config.yaml
d_model: 256
n_head: 2
activation: "squared_relu"
norm: "rmsnorm"
positions: "rope"
qk_norm: true
tie_embeddings: "early"
init_std_o: 0.00779
init_std_down: 0.00779
beta1: 0.9
decay_shape: "cos"
final_lr_fraction: 0.0
batch_tokens: [16384, 32768, 49152]
Each number is 128 + 32 x the weight over its row's rms, rounded and kept within 0 to 255. Layers, rows and columns count from 0. Numbers have three digits each. The size before them is the row's rms in percent of the matrix's.

# layer 4 MLP down (transposed), 1280x256, rms 0.073, rows 512-717, columns 64-95
100:182130189104111137059162115123173170097162158059106088177126161127109133095143124137141140136100
098:226123094104073155149164108171186137213138120174125112105151123138138064092141152116137152154117
103:163086142111153109172080191128158113140186098119155161165139119104160088148133080093087113091120
099:146084153132127125139193143119117074154111112160128121066130134149100117134099120080090095134092
096:098133126147114166130090200180140140172067090104176077116091108094139151104085130166131117061142
091:149162087135172133130116152181152089140100195124086087106103119141127166148124105108117141102105
095:161088101100095138143138115158125133180051207140142196093059148139154108074159058067162147115092
102:133097143085150132125137053103141107126157177169113164114128165162136105109112131133168170127185
095:108140165102138131152119165143128086162083101123138141119121174215076190108098123070109136151145
099:090188091064144156147124079150158096072040103139140129221131133100175144096135087087136158084096
097:127130144118160134130175167139121100134134132175187137125181124061111036097137134172086147140088
106:099171131079138163168136101122123126130119115056127127116123110171137128072090196152142139136201
100:113162130159082163118112114124092163125185144189107141128104086082125097072068093078114133177161
099:129094078152097133088147133111156130129155164134139125106105157141116167073110113092150086121127
103:076123154129142143150140145090083118150046114091124143103162116075124140178085071144140142103122
101:165166166129123119197104181107151114154157147131081108133137137114142152157122175123146133126172
103:152116164097159146145113137141046141095107118136089141110116123153137113127098160114162114109123
101:137157093110093131146138159140127138108091100189202092127123089072137091145184154106186135055119
102:141166119183118136090103145123154125136154136088096189078165130083129088161115074104092164142131
105:105194085089123198108059135191158135123124094134168156145097120171172131148156113157138139134121
089:097180082178123090096115113159103088122129155115113131161095145111142067122124102142101126095135
110:147111167099137124157112126144122139175154132109090161091095110104139083094169107122114118108168
100:172151157177124121124077115147121162147119151127136144204102157122097137113147157183093138159116
110:118122085040131129152128146125147176096104106069124110125097167148132152167151155163103087116110
101:121124154102098168200111174161122166074091086090096082125115120131143158124187155089142165112147
112:137148144159094170067141123107138129154149160144140154157096187187156166075068216131151099148152
104:102107131106056157082137196138079201093040102149109114081126202124109134177142141092116117118145
097:158094047134111176130112106123203141108153134146199183153118161160144083117106110108089132110140
096:076108061081089118131140142094134167146067089155157134068123119099125138173140148118116145110190
089:097116123122163090176165154145148108148126115100151126105132157130163113079112192131114140129124
097:126111128107114119161095108135151155157064135099158060151147142097133119144137099087177147063118
094:114163174120176092125096121127151098104090151160152052089059109161145152066131079165132136156154
092:210142084144142137111133138124139141126120109150144119105173176125133131135114143144122162132150
091:120118171120207149131167126206116146128121150115096080145131131090105079128146113143090168139100
096:172192129137115114090149155100134146132096147120111120078083090084166141130126158133138101149136
098:166173117146111104099150110102134121149166146175127145106153109182120154139130122150145107126108
100:102187126159076089094124133111088191087093126072132085084146139059112153134149138096153169106169
111:171151190166190178160121197158126128122081117122147071128166108138117110170140118083126220129145
107:112129132135123159136164068110113186135120096122078100161142097202096087111113147128103221205087
105:117135148140109158146234168044094138174093120109159108110141146049102141115143128088136111154139
106:166173174155141093148084128104090100124127166122103161119160129141068117148151045206156131115162
104:127140096139112162103133164149131098099119146146172155124129161108154153193143146086149106133073
107:101170143084074116117147151117153123120131129116164086100126162157059140158130106124187109156127
104:133153108130149132112154104074109069140155125118102129047109142178040113148109145214142182181168
112:115145151118157146161139109137182082133102195116153118113091132167151164096130149123160180141127
099:108116148148176068156135104151131146147116107153156107196168137189151056110077176080137064116145
111:140112134103133133169163110115133112078104113145153126168140109139176165126116091112081103076140
096:094105078147128164143089158112136127081049169112185076130168163130134114132045119085104160076137
102:151138114192154059128112130130157088086133128121103129110174088153089121116048156161112121106163
099:093116072161123141151151088065187144090185192110111150135119147144148129128145148160145144068160
093:130130110104163199101124126158152134166077136133131144114115170128135144077177113213173152138147
100:160162086123075139171165091107131143117136145155139154107109162149115141108128060177132152138065
106:110129116080176097143107107128164158113164107064149148116188160152129062080115136091107100167136
099:094125171200084110129137158154154133163044136075088137145110139164131110117097118100063133130138
094:106083071094155118168114087175115130115101155103158134120105149155153141137146144140038112059130
106:120159159128090120134111164186057122083071116124178159164091127146138133040118109159150119104108
099:098109097125184112155138111136176125154088127131159116123137166138117137161083134181153127134137
100:102095191113119144126156135105074062065086144140098188111115057181137110152073137125059129100109
104:175128101159135119186127141113128131150162133160078081102121168178117137170121126105108121071095
102:126169124086117124153151126095183091068103132093073153143173155115138101121074127160141107178116
102:125087067108147112137126148118101095151122100159115145113106101137116136123130118117106085118097
096:149110163170151138130122121107064155143119086145154120070036158080080100152147130096159152144115
092:114140141186115102159137148051171143178165127107117155192168114139110127132106092084112145125059
101:073145069145148136125164137137103123118154143122161183107109132175183102069025075153129143139177
095:139155112165144134118123127145118159140045133092170164139097132143126111109126127170177116122128
109:120106175133074129194186095096155113149053122140080108140144120066087085123086115068130143074132
105:088124168088159111113148163149117135141149192151124166136039212141145151114078155123182178090112
093:122148139147196123103099082066143151179093109115140124160126174113105083118132107178104086088091
102:116119101123090157097129131160145115086122152101138124083079121129099120121166108165137077096174
102:123151114097159174145117140160104167099149131173178079142146100152091172090154082123123139124109
102:073129180083126184076158105174114183135108146082121087128073141102135134132131152136099096118124
085:093152096172102130131183107069124125086120159097132180100093133138197139110116112113071109208180
089:142079131107119158072104102123130148147136117099174095119138176114143124093141145125068085078171
098:167142150124112214078178132200100115166096162166141120113154162107136108163143090157128159188173
104:087117102160108084123104124155093149116183164106088169106082084153172082108149171175156176119159
104:158086153137131129087150171129128074159101098178164162137126138146161114089102166126154144151119
106:134162133133131145150115131166124113092111159101126122127133104166175097093067096154118122149077
104:132101155104111069113132155105170109114126175131150140148105137158115128089069121103111143106130
099:104129151129162104077111119104132120126107148168148086116132127137058097185171152129174144139172
099:132059134151124120162181136151085165140099195158086150060113151091184092159121196172127082136101
101:106175148098095143106145083139164090134139125094165150153127163100159104149147077137107143133098
103:076130158143124107162129140060148145102109188144124123084127125113110107078147119213141121169088
096:145100118092163128127127109124074133178186102093128161154134152121115069094123136115153128041144
108:102218114088144131108120039109095130098168186085112073137184135194094183131142166179129119092101
104:143067136130104195098078164138097139055104103112140143062138168161118080127128102165154084121111
097:126162161059134158129113125075094146059147138164120127110109118131163145106149145068161131095178
094:162145124068161115072124102171098130076098106099118079121090135061150052154140097177160156142162
102:158130101138141100129126109098144101102123161121170098094137080122069163160140126131089072109142
099:089125131138130113095128069174207116110107121143101114124104100127153167121057114070072158117130
100:123125114137161096112113178140121080119150095125135106092128112142143097133108125112075157156122
109:108102081133195129143110095103116121092137138130120091144090117139043167041148085117184098130162
102:078129164135156132129138118113115139059127159171110092155213208107150163141153122150132144081128
096:098114082193153077162152127114211161105090091103115153174164061141169133132179121167098100076124
091:106098144119113122099078143099125161104099092135135144141117106124105182106126133102123109117139
095:119152121116175128182129089141116135076082206127155158151080122079092093129126154131147158097118
089:120151111065160150132121116183139114165023076162131041149122148114125112151141121140178116100092
102:100140165145163143138116121177120158149122181205099155057162116120099107117097142126108089192131
098:096102167136081083131192117179078123119158118152160169081112128146117120117132127153125074169129
108:084142179146122171151153052093093182124149156163155139123130172095107102066204121165149174110107
105:074067118123116130118137101121174065160203138080146155121125127116138233086084121161108098090140
106:116109099104124128098119064160055152106152108139193165112129171104210076178090090140111151163181
108:138172127131172148124114107157093100100130090186147127088139075202115170153147114143069107165084
096:135151195108166071127072156101069156143063158131101176132163108084125165152160166149146073127146
101:196068139156190123173135067107111181170114180090181112159096138145163103083082181079127059178175
101:140115098087145080080096131080138150109136129128143113111095140061143114124101122113160155127141
102:110113122160167113111212117089075140066121134166122120126115115132144117135180124150125171084067
097:184146072096149126094105085200076112146086153128092094153151114131123099108190097144158134114135
088:132108104162139121113095106137133128125164110110093125069149148152117125115022162086114114174125
103:142114104155104167078082110106129128129083142125163143162121116111127191115105158104074088079133
101:133181159118221145175128157080120195161045104106148135112096101072156130139139095076150093066136
094:112115077176183115126154167184120146195065141158095179162175157179122122137146155116104162027141
098:089146145150128177128102092183151126176114109081081184180076112110118069072069080114114075139149
098:178132108144214142123136122125178115135127134146100097095168069169096101135139097116142117143065
095:132088140091118124095127109144101153097000081137142105126145156111164133114154118140136113069149
105:078036103120151115134124142103124120228153139119175126121089171157133128163137063098120148149099
106:119151130123093149133156123101081124128108099110146086180135143103144145131120156082120191100088
105:126138159109141170146136124197190116097127153158157129079125120156132110135127149157139130135188
108:189132110132096144095173113157107100097191089213109147064123137117157158185126173161149154077081
104:111139157065148103130142097131138093136130163113103123114114148094125166050134173137154099109124
093:119129109140098129129138105112112086085088114124123171150137141142148130099093088100057098114075
100:175162168135170116109118104146141076199124053128120152090105156107117144133072075168136112112087
104:064165070085119127092116107127069134155166197130119087128137087129125182156109107130145118131118
097:096174201137159191118144158169136070169127095109148161116150098119152166140130134146130089134123
096:156160146220096175171126135106137117161158128109126139153082153108155086148074163166119092135180
101:129126156093093093100167163119175164124183108105173112184173221155081105127106171137122134137122
093:075111145161152178127135132094157079154047122139154086174128114080141136153144144154069137133138
097:110112114128126126184154100204106171175106105111087117084104131143174109156120107099130135099208
098:122151152103145162127136143137098109165114079124085114083109132070166089179155130111102125101095
109:099070172107144169125155120110121139120121126127113152132134175212168113115086082124133101097158
096:124132129125146112104135146083083189063082109116081054157108178156132143104128084112063136133152
102:149120047159083084143149103189135144130115124126128189149156088134092122098097114104060160151141
090:162121141135050137131152164094134127073122179178124080148089125112129127117094128075118150155101
099:185102112080166157142132121112150136128136160161170173131189033109083123154118084134179139124099
099:170193086154112154079118111112142133129115184157125124141124154068125121161193118091124162116101
101:135128117084125109074098148122151126143174156167113135134137160133124154118072232106072161085080
104:084144166110138112135040109122079170104123141142198132135103182174097136095100105154070139121119
102:167084049093098197139160144154134146134129142123172106131111158123115162138124076098156117137167
106:108121139100146150143190127118100100113182132104114165126086129121106084189128100159107091076139
094:112169129171123168101135073164169127128149130135091182116180070117107132135116146109093154093191
111:140108128118161096087089169091110216112050076113156109089179172134096149138165128065105162103145
100:153110082117157181126128149107105135074116168137163082079122160121099193085143116120183141154183
101:120111168136119105132173119145147133134124124122142110123104090167134112115124144162107115116079
096:068155171135156111133133117132156136151094103145111153112109117116109114139237142093188113132152
095:131122062052067191104117051126177141118146133128153148232155156091207142108128135162151166160097
098:073095150115118144124219109117157101167098081052139097124118166104103163185127088074146100169127
103:136080089144157120055093144140156143098100168087119119159162175200154119155080098161190111092113
097:110103153107061128090103172145120075119157141112100097139058184115146142123101141124129083150137
100:162096184120171113094113158074110114171017118110132056116135166113138125148190088133075136124121
097:104124101114187177135111147069099090158096121085089098164111082115142126151108133080113101101095
093:153152151125118122131146125150162108138158116099096086147111105129160068137081103115122177115137
101:118088134082039110067146120169120151106121116171135109147130127142119092101099108086156095130126
104:128128087103067128117154126122058106150086106099047173161123122192057120107059113127102154142097
098:095117117182142144120134172199101161102136161117114142150142156055110151166114113158083109139154
107:163095163126168159089094122156114088161133130114086146157203157129189127121152080120098150158146
106:134140131093114140145189104093131076166117135108110179172101147133154146103109109073124184087141
095:093099089191130182130073121107155083088101103150129145173088123148085132103176085149086030143131
092:127140080145164174110115111149217111163111122162105129110125115130131150139158154144029123112076
099:118156164112116120149122118141085129137105115088119139080101110133105190137194160135088176118119
104:136121187104156156155117106131070136124112097052125089129124119174101099118115107107191165163131
111:147099151102110153181130136164101159115043093104153049173133156106121102129098139141164128110074
099:116127149137101105094137132140137189144032108114147116096153112186094093110111092124147095126131
097:112104134121136111205140103152091052116126164102109146134107087125155136055106170125102124129161
098:099129113122142175123114148124152113118130104116128156154142080163122073156137148155109105161142
103:126181133126095174133125104142090100125094132045116132133174128170138149140095141138111173160133
103:164168127135167162090136128139149144092113151136177074134104094169132111080089100187154083124157
094:103159202155074169082143164147110148165104133152141109145141136129071204156097145183106126136171
090:113157160164195105123132107175170188153136107139098109123109136121166128093105113117178151114150
097:116147135108136115106107153127067153109090180150137133092093096059141150111206157150162081127126
096:120191143204111124129128099142149091132063171114131087154125138132157090120151123110112178118113
099:091159149104091186109124122165105199119124143126077137155111134128185082157151097101109176134198
093:120145169192108161124098207129097123110092128126187186075177148124157109083149123098106138148135
103:142139138073116173143150116104189138124112171120112133159135167133167118093107086086093157090095
105:163109169149107184137153131077113128105119100108119166077163104156128128127140144144112092131136
093:127171172154174145130054155178174177144097135166151132089166155132150197089185114142107176115143
102:159156157151138097078116147191080121115082099108102135115105096122114086081135063124108126108111
088:108116110099104108101121167145147111184134113160098111124132110101165175131066122102084178181090
104:132120127141161158201131153204096114148077071176202101145109125068119093140125140158154155118102
099:076142172129127098146116088113082176136178103114112176180159091129127178124094134160164105103165
106:149150193098178181131113129161161103126129164131129104187079123120148082186109110161079160122162
102:112122125129140147129129094120149186095099095106111154090135178168186079117114124070086099181125
106:116127115111170149205183129098132120162110128175044083125156152126098119156134160107110120174070
103:139138115137158159078091094155108129140109198157100100095131153148143131196113111117137060097166
100:153145109064135130162129200138084141154098144057105187169118148108066079046084096154106144130154
104:169152176155117065184164084162055137116131139148122114066123198132109169089113139083155151182111
091:050142111120114143115105108126150127157145093112109134151133188141111114097086127118090170143126
107:107141114073117127092151120124135110184135135088118127165160047066127090140135109037100104098183
104:088122105109119183130123112152082176122059130095098129131119147119130113143160106135120116112161
100:111099132157098133101145070139128111124140148134137149118156078125123163164098142152151159148146
098:130103130131076141146114141151127091095115111143103115085112154105098150174147161175149172130142
104:132142141116100176150126104141073164135153139084106111117100105189120135095098134195105115090141
090:069097126151160069121085154162132160081120121109119127146098107130099067048124115114172128111158
099:121104075137067138118119043119127133136122070121082132141073094103200097140141124152137144082116
106:149133134149132154140184093129119143135180120152121145139123155107121143155177080088110157068109
104:131062127129104112108200104143139097088110129092148153137193108123107150109110123131126109184160
109:170110195170118113172161129157108150148116053119100129135104134126117150150150105105176110144146
094:117177158132093081096187063141122075068097090124184157080162118068130151113106152141049109155076
099:153120133168184148130119123086104150097068155162155074167140103169140071152150122118155117138154
107:102083139103104053183181143148144108139170127072130142160169111123160178083131142138115139154174
102:197111055177140135157149074102071120123119117191153152131154188189146123122155107178160098105145
101:113177095123115103112132096127097161085146095124161176203093152160155140128111160063132135147155
101:153152115166090181156097125075112141073138123120108137110111120186148069120089164092088112115179
105:062111127090081175156169174081103109127092118122177109139110137139109165079140121077212129136098
098:199093113102135159159145107135131074107134146080171178093125175235108058062127166142136167197128
102:109150132102132151079120189206157062187107131122092165132115168149100149066189144061111105163110
095:094193110111131106113131151147129124114116121120112118102104121163104124105141097132129086092141
103:118112155074106081081173084095135124115090170152111142169102091128138122171175105101161132149135
# layer 4 MLP up, 1280x256, rms 0.0785, rows 513-717, columns 64-95
099:129125148073108107125153096089146060087158121133100146171111119138060114109195117131185166133114
104:170112090118089130136131147136183133115152148132137091150112191147118135108120136105164150124143
095:150114093177103106108116109113095111140129119080129190079164104165129070083179153131138129156117
094:128143176094127029179141155143112125075130132110105119106152149155129157124154105093100121139086
091:151125137128136123153140126070142134122143172131169133141114174185177148122183101125091151108138
094:109152150123087124214132176157175127147206101077156132126158118116135120165160141135120083164145
100:134115131144108130098173193145108113155121137079111122106103127148142067107170199093156154130158
093:089096075099109100111086175108133136128111066148098151148149081073134074086093141136173099179086
101:181117084136146166125114146145184098106151116155130142106164138169122182143120091142113201156154
096:121162177104121145156150107077116194159172119115164125106136130141161146173113110069081157117124
110:135162182072130135151179117142169116126086159172105116131075118090107103144166083116049100174065
096:177053152143172134161090185112098088143145136124154149133171103123071073103111094143074088161113
099:146111182081099124113126110090134081131174068125142131166136131071143115110147143091108119108166
104:136137174089011136112153094062195134165115060172146138091158145107069111198158190159102108111098
096:139145152138147209129167097140132159053149165136126096174120134111203143172108172125112144120064
104:104167091107109177149148100107098100092134089144102151074137108115068180198121142088031147170109
097:183100105090123149129167107146093133136131130078114123102161128076070142138119145124133126135082
100:113130028130110091122156123120113097118106138157154109155101047166133116154147156128142101168126
105:098096103079087106126133139113084099147171156123135111104104138126163186134131194084147106176090
089:155101137140134131124105120111115144123109140138164102102116127111158098130133128137098123122169
108:100146151118080137133135119166168125119106144122119143149135119074133198100161183143096145159072
108:099147159118145103152124111100138114106131139145162134119142154133073122052171123093073100154165
105:120104145130117124117125204130174137105165114125120166083109157175148110114111124167096107178082
102:157059105125118136094133100065152039100153119170214106159124122048073095126142096168189141145164
115:077102137085081158145140127086114151113150078142138113182124204127123127148168149046119129133128
106:120180097114100131129169114124142094161129144083137117200165089118153155159135153126174123120087
091:151081106140131184140154153133144143106168134137141160098161137189195118129136085117092144099161
096:101141140115104136092151146074157195079137154099160197110084081165122142105140114106128071121141
087:107086178130118160134197168100127141120178155145136177132068158088198165183098157107115105104119
096:132080154131131158158172116116114099170132099125124136062175114136135099174138159126150128206164
091:145151081109105175155172123172118065168192113110115128184130147120160150167115150163114091171130
088:162132176114114117106132202138082109170150165090216145063194112092120110165119122137153075178115
086:069124085087072070119177110139187179134137129150122164115120107114063140153139111113117141148153
098:142147099121113174070147134144122153132207158148141153078092180125108115111138155110055120095126
097:195135131051111153231210117110127118181172145077107170129137129125127140140111166150142115125134
101:133146113113118123160117124073114036133162153099104141051097149130094113141127132102085119135049
111:132176113084059056115111148129129148066129138150106144110198107149106145163152164135161111168132
110:075140091121135134173171108170141080174182119144140139163084053166114164141107150131188100106115
108:166053099127119128154109125040123169088173108078089137078106133051064157138187156115126114102089
107:189118111163166169136126122086124111099171146172142129127177117161143213125104141119097122181112
100:084143115119129155140177083154174080141165124110121122114192095154116124184127078103141098089121
110:079134137088104081173136100152192117170132108110180162158206062143170182147197145129151182131126
097:161175124132122119113068141064166137137190102128158156143126114125116108131135136122115088160130
110:126147146071100108132168125105135078095121081139130146156106099065180095098173229121120160139147
096:141125116092154043079146114140120103195149169140164147164190125118147083155112151132169163087112
111:201097092115092150105130156140136126104129134134181154080149139170170198114162086103154107127154
095:113083198084137146106097118101213093151159122078083100112131109141105118059161160101123126111035
102:098144117156118080161160155065120106086126142156178172091114135118145173058173103142167140090142
101:157104110099117156099138169096153187075135155211179154091118151135171149150079193138165108152153
091:125087118108126164148107145107125082076157097093044135129157111171065092139116169112111134141057
098:110114122088159151134144168149143171116132176163138119156172113094127070143179134068123120137076
103:093138077102080131162123160103164087113229089120093140093195160138109144122163144134134105134079
098:168149097131098107037101118169069153107134131142181143183182155113172088136172126136126126124176
094:170158128109111183122147138153137106098151154102109146167113120140159098143171186137195085116163
102:129107087099048090079216141119143140090116085117173156069091180115113150105156089085114125179123
098:183103169129157096121139145093141057111140104069120131144067154140149162171131120135098124127135
097:144151148087101155182109160152152122094173118179159148107136108131179157133165150118138108178154
098:155079052087099116121145171150108080208142121134124112055153171159085111114087094118114180168119
100:062181142117116087151178207059110154151118122099066171138132197125139116144100074106157142152136
102:145060111130122142134216196160102114106122128182177124104165129151163087148192151123111136139068
099:070136088114096119136139137120148105112135185125132143155152156143110111062142169134133072129174
089:116110108105137095144106159137158163172125118115094112060201132105163139104119124093168162114102
100:169133152079108157178136108107138080134185070060096149177108142093108094148122123141071087150109
091:142135151139133132102107151112134104134135106141148219127103146139106128096150123120150143135098
114:160109126122131140146130137150150117095125117162151162114166124141132122204128086132102134126117
108:094180196127100065122192170097131146121121125090159156121108093110154179169164091115098126163089
093:161108126111116101104091197118103050166172099139063240134086095125179106158130158117140096126137
095:127082113133110081109134144201146126127162101139124122146114162113090136148112122144120141085123
101:136130139111116107152138100124181135111158098081090127136174164085157133149132147085126142117139
108:122159138070111132150113116096156121098121108099106127119122100175097078112173187108121097156155
092:072142118066084120145159153148133100114130090145132163121102063082160115150147107136132154098062
093:143092101122115171120134136192194150107122153094161146175087134160158189123158127151151139158150
102:117112144117129086089133172149133126101150112112121145149161148090107140106111158141168101104065
105:114124061121141153155110091095137166054161079145140089123137133130090054096135191120090125086073
104:113160112147142092082167074133171104072118137135125118091150050104131120117136109132093165147050
105:066129130168080152126137185161149167094154085164122134101124109062210126148134161134127146112138
100:152169073071139111215136133128154103112190117096133140118136151134147111103120089094134115125100
098:155062112160143141117173210115124128135127176086183161084115073133070144138160160118162089139121
099:076145085130131133129141139111093142110136160116156190147141119154121202109131159138112143098139
106:079123091136107100114173133103075143110100064106142117108094136122143134117136100101135131125160
104:147111142137153063203136196103116151113128132150174135125133138107167157162123171158104181150110
098:122172016065072096107131140184129118041126119120070165078080146140151105091131154147170082147145
105:079154140134140110131119134183090128072120119153127163059102054123082083140127145102067065152096
104:128101138089124119112174121155108127127154166138135119160153128132142132165175147140127138147108
101:137114163092114186111128132091161085090163155167161141110086144101116083132116105081102111118118
096:195175135071096169067150114093129119197101147134164159089123081126095120154151120096044063143135
102:165095062167131131120107161112181137157163129125147140088126114108210129129177105103080124141144
101:123157102032103134141182139159126124089090104108114138158127118110100125199118103181058128097084
092:172199112115134103064130132119165042175135151070091163137160110061131107148107090138126108174091
109:150100159104143154107113087066139156106150141101083125120154127075179161176153098125054185203148
100:089142112097107183090121123101079148133103063137148114121177138118115170208111137148157085152109
095:150127118105154095101205144176168091179211157070097128147154092053164091133161105114175121112028
092:172143090145117140111188121163139069188128130109098113128142130121158105148130149109147133131134
092:148135119106074089147199125102116141108109153121188195150100116177140091080128129108162150163068
087:164120137130091104100113227109113113153096127111111123137099082124147128180127160096151122126125
105:104138104088123188100149140136178136156135088087159194088132126097142182128152121141138096154143
098:115071141118108137171120129085138179094127114130186164099123080088138074093117145101175112125132
107:125109124086091100120150114109141177144116092125085169130138140118154159098181121137108105175129
104:185095132153109133082167133113123158154107128132159142095134134132138138111133146104090089114127
098:090167132115099163133109104162105136188106142169143126094139128052210087160081097131085154153130
104:178143088143141102144102159092116162153164131114147188159119081139188123105165120084097073108078
097:150118117133100176146111137096113130149125107094183182116107082105140141205146144126125086171128
099:065110079135092129099120174145095178119139086166104133159158135122136122125149102118108097122117
099:122079098111152061129093167043096118114184092098146161086153151121090140098057091142092084128098
100:091108180114102164164107117136201119096111168143176207129138093153142173114149109107117176124166
100:116136110130114161154162149124112155152125096158181107086092123165126133194133207124148127119101
089:146156135129137120148101185047152144102133085066166170076129082188114174164161143125114157109110
102:121114130121173129130170123107133103165139055162066148197118178105100128145111130114088176167145
102:164121155165117140149136120041126188119109109107138158153122059099126111161121157042106081162110
099:073095106144014135091142110128163070100119117129076137083089124139113127120087106104113137127121
096:072153072075086176146159081098095123117109120156192202164126090069190151109127146146097207140120
090:159077109094135121157180128146092100139111069104105120104125050166111129132117104136180133160118
098:142110107105103146135146188135127178132094131162154158085111115145114141107149068152098117168106
107:142063197130122153123104171122167150142121070148062117108155160164095109115164097099141126147092
102:108118066121138129130127109098140140099128117161127157069176159115139049124185131106152168124175
111:087098074114120129118106155176132125104137140163208213139155121090101158111166140127092114076113
107:147134122122115114185154133067179127068160137146209157093097113142091160129123160160133119104089
108:081137148134134135124137143153129156093139071101158132074169165190133202205153093177070164122145
092:083090095025075164108162118101094106099106059176115096115157140138143116159138176143141151127115
095:114113161114118169080136116087129146091149177165157218161064136093155148128174171133131112153125
107:092087137029058133135138152120141116047114112073069158175160143154190138137088159120181141127105
097:057145181130141129112138092134133073087151157153166187170124114107120180129148175143129088151133
098:098143114141068144164112145126164135079150065163153136104113080117116128218100117138073142109143
104:093140158127156159096116137083182092100142120126205180161061182128172191120101184128127090120153
093:131107054105102095124188160126110060147113105084135121117129083117129142115105104132136084166103
091:133145158103154090107067115121212099150151056104097108137131109126081210149155106157106105131113
104:171100096115099131140158191105084175191125091111140106119106093117087177170153147100135127144114
107:126145110112102084159171118155125084115164137129138123065138107140114146109102114037192122092081
096:058112130122119075171159122087111128138136071114160130175180160102121129167150114131130134179159
101:066066179093118093228122132190097144134110124118193156108134090129074114181144136063128081109077
092:154085138102095132103156190135125084170144122122119126063071061134110134090114115099152087130109
099:154069126131123103126134105118128143182151070142136192140115070107150105140157099112129121140118
099:098032086085090143122107160094148129065143132108121142081124131151107192146108096105110143126148
101:143062119111126116146153106150166128075180125165117154160098067110105133119130154065162145165196
105:112115106133143129113184103164149145153135188143148129075150120074141076119103129150155122136124
099:089137142114152140103159088075183121156128138085187139163198154125149101124176136107124132137158
104:121060036089101107104114125152173058134151114070062178082217167139170120108100131127098142153054
091:088125114102085142111098196114118074084143140075162125110161142148154153139161156083142072161174
108:183117106088128132085172135127137083150145115145179108107144126147137163136095193116142137156044
096:133069178120135108170128156109190171144110144066155108116143140140109115192132150128131151161083
102:088154151140101140159113141101127127099155127135161127107173061135123124133120156151141153113145
096:125146120079089134150183088168162136152185111109156122143182163091162110137123121168099165141161
093:117159121027114163172189189100168119130132140111136143163118056175128103136192225150155119140142
100:143124161144089093154182094172139130095146127127126114151120136135175147119169180128076153119095
107:074118093097136043156156221128088123152146105164135136128194173096215138131098169105161172105095
096:158164128078090107144171131045163162155164149103109132107114190163151085082161119140154115151130
098:135111154135113116153103166132111109107109127126173146124099050166108111138087123113066063138105
099:082106133124128156034158143146116114151100186149120144145117102154075198141121122154170106162093
098:159136120107150118117086177155152102119137113148088094074108094176091117127158167138128119165124
100:165160137067075139139144158107115119132143089071186144150178137109192102118129137084083106115160
105:093112142142133147229135154046110124108158103130121149093168105094163127129144098125167147131141
095:159094104109137140158204148133093150202121117134168132111090128136158134178200119076115145125112
108:145127124147112135108158147137107115108127145129130133100143070105127141153179133129131110094147
108:129115102052141155161181136097103093117103137140133138150132160111116104078090143081028116181083
092:108145134131126154136081137121198088122194072078118200146153106098180120095124161114136119119100
090:107204141148146087118174158110148077094137112051123160137138111162154142147150185107130066091147
100:092155111107107134149148104130116110161173089121171155175160093152116127158115083140144152106165
101:068098115095112136089156076060184108107124146088179120159108148162175136132093153102083145159052
112:145104161136121113092149129133135058097159175137149165141087118102105121144143141138110089239132
098:172097159122112174176165156141113097115105051122119120116104114112125154146151165154139000134172
093:124128065159120047094160107127133130165149147075032183016118110131124213094138138109085142151046
098:166066167135179145075160173112134117141163108130158214093138107100130176091122203145047099135114
105:101169117129125149083173122108108098116220121037123159067154151062134166125127110140158153113122
108:150111132107087132165137205116164121149131094163135125126138147127068134119140180113154118155146
097:165121153141109142144174126047125070078158078141104134142132146161132150063110074130144194170114
094:103173097109141111130128150141109124120202103098108101120108113191130135150138119138122004133101
100:098138161099106064182163157164158166152131081117055131157181118145157130063079162120146142122069
100:169115109112163109128142196149177141147128137162158150149151144135203153124125146152122160130109
097:107135070122100076161183125142103112180106210139168124140156177028141056190082121143159104096133
099:134100158091144171158103173058146086121123116113142134094151063115181174101171130076104120140134
103:165116129112106177138159150084136173125148133159176135075057107047105143146140133101145153102127
103:086078125067137132134124147129123107102131087122168154091148114152132195141111199156145171091121
094:146125111095079094149185096149075102142132078167159118164135089148106110169096144179131108115115
100:156069101081137160153176185160151146145121119107159153148215141166128167128188124101138150167156
085:151135156119124123113163093122130083169135096129079153140109140098143161112092074121115036126101
109:077105078091135144081137147163163152076175109147124138064071110147092126126138168128146125176110
099:145087142118128121072135171084171104136145153153170173141156122188117092114112103093146249124151
105:179075120124124114128173168163165124136122175142132140108126156094123160198088108134099126139140
110:131059101077121145171173074086178155148132127064110141124217150120115081071170110058129102148141
108:145071143146106166082120123078126177124167183140116186141096163112123095150140098194089147159147
102:125121151095074032150146101143172119134160128117157136107128191087183164110078132135122136111088
099:100080079083103127133144135119153167066138156138182158174101058070143135104150106122113156133164
103:143160168117114114126181136151202138105126058123054157105093141128157165133139108077134145172137
090:101099165122132116079127081072148160122130114165165181110157083108116170118135136123074141157159
107:156109114093137089137130160146130092215171160153122136133146166143142060117143131103165118111141
102:217184136097155135119082081120164025163118113113111102122111106161163121147130147145149068116101
105:164153127084117138155148163091171131095109075091122128188167081123093159110133183086104147119108
098:109083103136149101091121147094094114121156151092108175064191104118118132086207155121135109125142
100:186195142065127132110101106068128127079147177145045149193134158141102134145111131095118149138050
087:167130092092056090149119144141112114125165061153135116100108101118179165122080123143105098157081
104:149101174108130120155110187111197131133150129124136121122129163120131114126151203137115090193070
110:143073155147109155178137168151157133084165142118107133087149134116207155122153113117103127123067
103:084141115128088118136111183145135116149142140108164138107106135155093160194199139097146140183137
108:160134182132127127142176111123137064081190110124022161132105132171111187150127100124077103170103
091:168115103147106137092100120073126106104113127130157174078073144149130164121146128190122175132130
096:131131133096132119123157118083147110084149150125123106180144037109177131138157123084092169165147
111:125167092098120101103141140083131072063152120100125148116120147117111155157145083119127087132110
101:134173115112157111151114130159172143120186138113121147148116097098098101134139181097203161110165
097:083144165086159168152255139070092125093125044128118155112152088185136070173131104102124148113062
103:112098101148095123093143134109092135109135146094157184133081180095096111156184075081181106130150
106:144161095094112152150183101112107126127190118149075133102157104168118171190124191119132081156139
093:095162126148129161094135145106147134107163117130144229056158154126121175131116086118106077160132
107:115118170068124152166122117091135071115175139063117143140139158098145072178101163145111160124112
111:149124148103120159188137179126185082163132104124154120087104115128157132137144171122139132142154
103:100111179133099134172130092126109103128174058081186159138166079078145156110125146151078138147132